Each number is 500 + 50 x the weight over its row's rms, rounded and kept within 0 to 999. Layers, rows and columns count from 0. Numbers have three digits each. The size before them is the row's rms in percent of the matrix's.

# layer 3 MLP down (transposed), 768x192, rms 0.203, rows 282-303, columns 128-191
081:468475487555603462521495522531526361490544524518419473550529464476507432489556442436521411471461561513503491517492450501464564448512592433542584527506387479418464462482442570474492521496406549
088:505600490515456468484418410560509528546473518496462427497478430457553592479426444537504572569539475459502450448516542530554520436519479595551448505509526468466448496497482566567476488507505395
090:525462541504529539457568509473510464467489554440434507509452517558411550460531460465518587448549586556567577408532479413421575538557508516530465456481427565565475530575504451522512415504532468
077:542481498507579520482529514511515522638455597455504586424604536495474426563517539499452462489521512471472491504597538541470597492538506568547592483512563518471490555621505455572557471547513499
093:419496395552539566504445413495484450515477531541488516568431532464567463439476436503546467505478519434519510483448562498443531454522417423449502479486459495567462580421496498466508409502527476
099:512475483361412533438540432555482502510486491429518482381552557453451508605557560572542453456532525481495490487591469412542475487473466481526450525440523474400468434611555515469564429522459487
125:454460645543560427460518476496539532471494523470551421524497519497501549486448501492513578482469469555489443574456533531513457457469550501468521509511456522431469548418505491556414541519542430
082:530480572524493581454587432488544501496435505508475476577570553422566520441469525514385505489392506427558514523479497540436497556563483469421547543597450472517416514447529501558377523454475435
101:554507514316528523497526535497562298492390458513623477502420456453527512529553459478523483456499509494452472576501527617507523494536473466538497434529509446488574459545491517550485647480605498
116:418510540516542486484509504541489362439475586487502455522503504463528447462502563453474480518522555466481530407480512506520515419470538521531450483493508519489584530414547442475566384585466487
081:519484545553516524490551430468525493510412426504496508482440407475517489545401496600592517441501568527531457446489547581492378478532476472413488466483553481523565473464452488609462521451477502
091:553513395530547488557525526561555530561493537488473522549487533515541555516454457394518505510580592477524554502550490443402638555436473537476528489452571471427495593576472554446474501463571470
089:469416524555502502424480502507552496519502505488521482357525460505541397488409447461471543582543509474450480527433462467566475394543486531510457505483419437480508464510533453419518482504529495
108:431516551544414492507521484460398456501505609570491582488563534576505501521539496536560504414548530501504524486466532501498443481515479478415461566540625465550543500510432509458534516599510433
088:531481519624486510548512501530529538475471554496475530514480467494571544493500457583505442470394533556575440527530563479314581556487514532503453550563505362499503560581468563591490478496494521
092:540561481509564479465517546454549557449464437566490502523472505549521491491572521495523488422480418527520501468456391585566557395437490514477426413459570442414423463491441421551531510413561467
088:523456420578519498597521478476499504470447495526471505413488437446502533504537485589506469622562545472500381483505466508521554472474440538514415520543533474452587478486450432553554445578516431
083:484453452477582515546482472615507465570435585439453537446574484488542549500526486481570562488564522538487434484449530470466538505439541561469553418495565421463441425517577526548559507488408441
081:516501401437455493443373482499486509585539576465532526541512546503569574523520482477536468587505484532498510481520577485531548460507579414463505469555404518479433481403543515532487485459439534
119:492539459398476526503490561458563475459524522454581507461424544561520440421459546509481527505503485547583568461480545496468612569451503462536503457534447528493548510544440570478619554433512534
093:507527373525495463465632501557518498433502541453548470524498425524482464493450539566539498495465542525494534565547518493534480456522401506464585427506481515505516533476554583576422476442476453
126:521528527535495497519398679518491463432406492536538449502514487497543527476562527469461475502590479459512546502513571424512567526422544516505570509517467470540493548474467462517506491444528531
# layer 3 MLP up, 768x192, rms 0.269, rows 283-303, columns 128-191
082:420594510537502529512519487537551479425443535445457471513473461453544540444447446491452492582488503488437498538471510537518460480559469426503559522460531554470489405578475615513562530497580391
099:530439487570498466477493469523433439499459510454437448470476399524486516445432423500508493374544547501501482392576467568431472528583465494519531621563463555526460542581547514463506576528503573
077:492563465568468511505568512588465460453508469494461478551481570482526464451469446480491595520489479432519504494470531593481483530525451399540551411581498461482557533449526478490494537437580475
078:481492487494467510586476511445354509483465513502509420561538551526518588473552467497536528611477511490422457527561558536486604500601483537543504522476459501478497528447507451563478582563492462
102:548489637505458517492484574550547429461580412522522408465537462567488549597506387618494411514493431527485669465454494477416538443468477529572455534466471446464458432532481533485480539469535534
129:537455594441576460421473500442481493516506547615540486455551507446370524605456502494612430475534539559498404527429548439546481528505476542457519536402579554524506495411444375536552497547495545
084:559450524564429560438549436497473492488454471569545451517541539499496509432511444492492469522462389496529490487509498467460483477471471433443477424608585413538458463497484420507406444477570447
090:492473495521480497407510469445548437473601525604477504457555479468480505477426490434526448541544564581483531594464524486508467584536392511568454547527513516540500489519514511551466533573548583
117:501521486476570489445576529532529464426500466546552556589467497510549504429498558508450526513462579543571560472567471525414492483440520535453557510506376502517548562490501447455499520500448529
078:554586434529504547556553536551561468516514505438429469449485434473538547513456474593480334549466549559521564507461579548476412461526526533374588488533516556606559494507539480449565584402502600
084:391414472479490493465598450504516487584505418535377562499463540494541545516504393475461490475443477471521508453521425469516564441507492478469471469531463494527437539414403499569499451532515436
074:431481551535512457498430567457418461565484491439495444495465413479478463442452541492453507598457515469517457460470485440612495508537404432501537536472557501525409374429459588518541522584546458
122:488527476497384435501376498504510500566541580547389497448523502544515501482497374540573518522438516446458491498555484508540478562491432481522431526422499548505467502515458445441540502553540382
076:515520536553431474449570514411442454424582498461479458591525588439445410485396440529536494466474442470469490446485485465445450513486468466562455492524497503425422427450531571542467523492538482
083:437444418494515450446447507495444493546562400482454499519544472412497562460513478478542560485502520508596536475525526543527503525508542431479452445462618506454534552419465615464548553562478438
089:410530450493499502519493467558502535547457441532509486476490467451562512584493413512553533502480518446485486500583502473505517465520426502480556508627490541409547474493388470513470460540529492
073:513432406454515480524542534485524461521443415477475544528446547479478560574548459497533462495530499448553564494396542462478521470522510590483526480525507505413416466415418501493410542570503566
070:535502452505381519460507547551420485396522464493508453606501600469508530465491473554544517575508545531524426462494608511365501476572487495450561506551356559450493597472495442561457394469481604
109:501495451545512520456530493476470456496426435515399528547509541481484439574447585471474497495426493520570553426516422469558512667477542580521460527491548475461448478465507564498569578502470489
094:496463521487496566510480526599483483548552477527501476499453489499473500486527513499499450524492492569576507441458504504434479427523430479414535401525506585467511563407497594468536571514572471
146:492486530437546537486545533498457537530527531478487612520415441462519423508488479509488496493591414598505540462494552474495490553552515527550581469421497371547506530431403514468515459491441379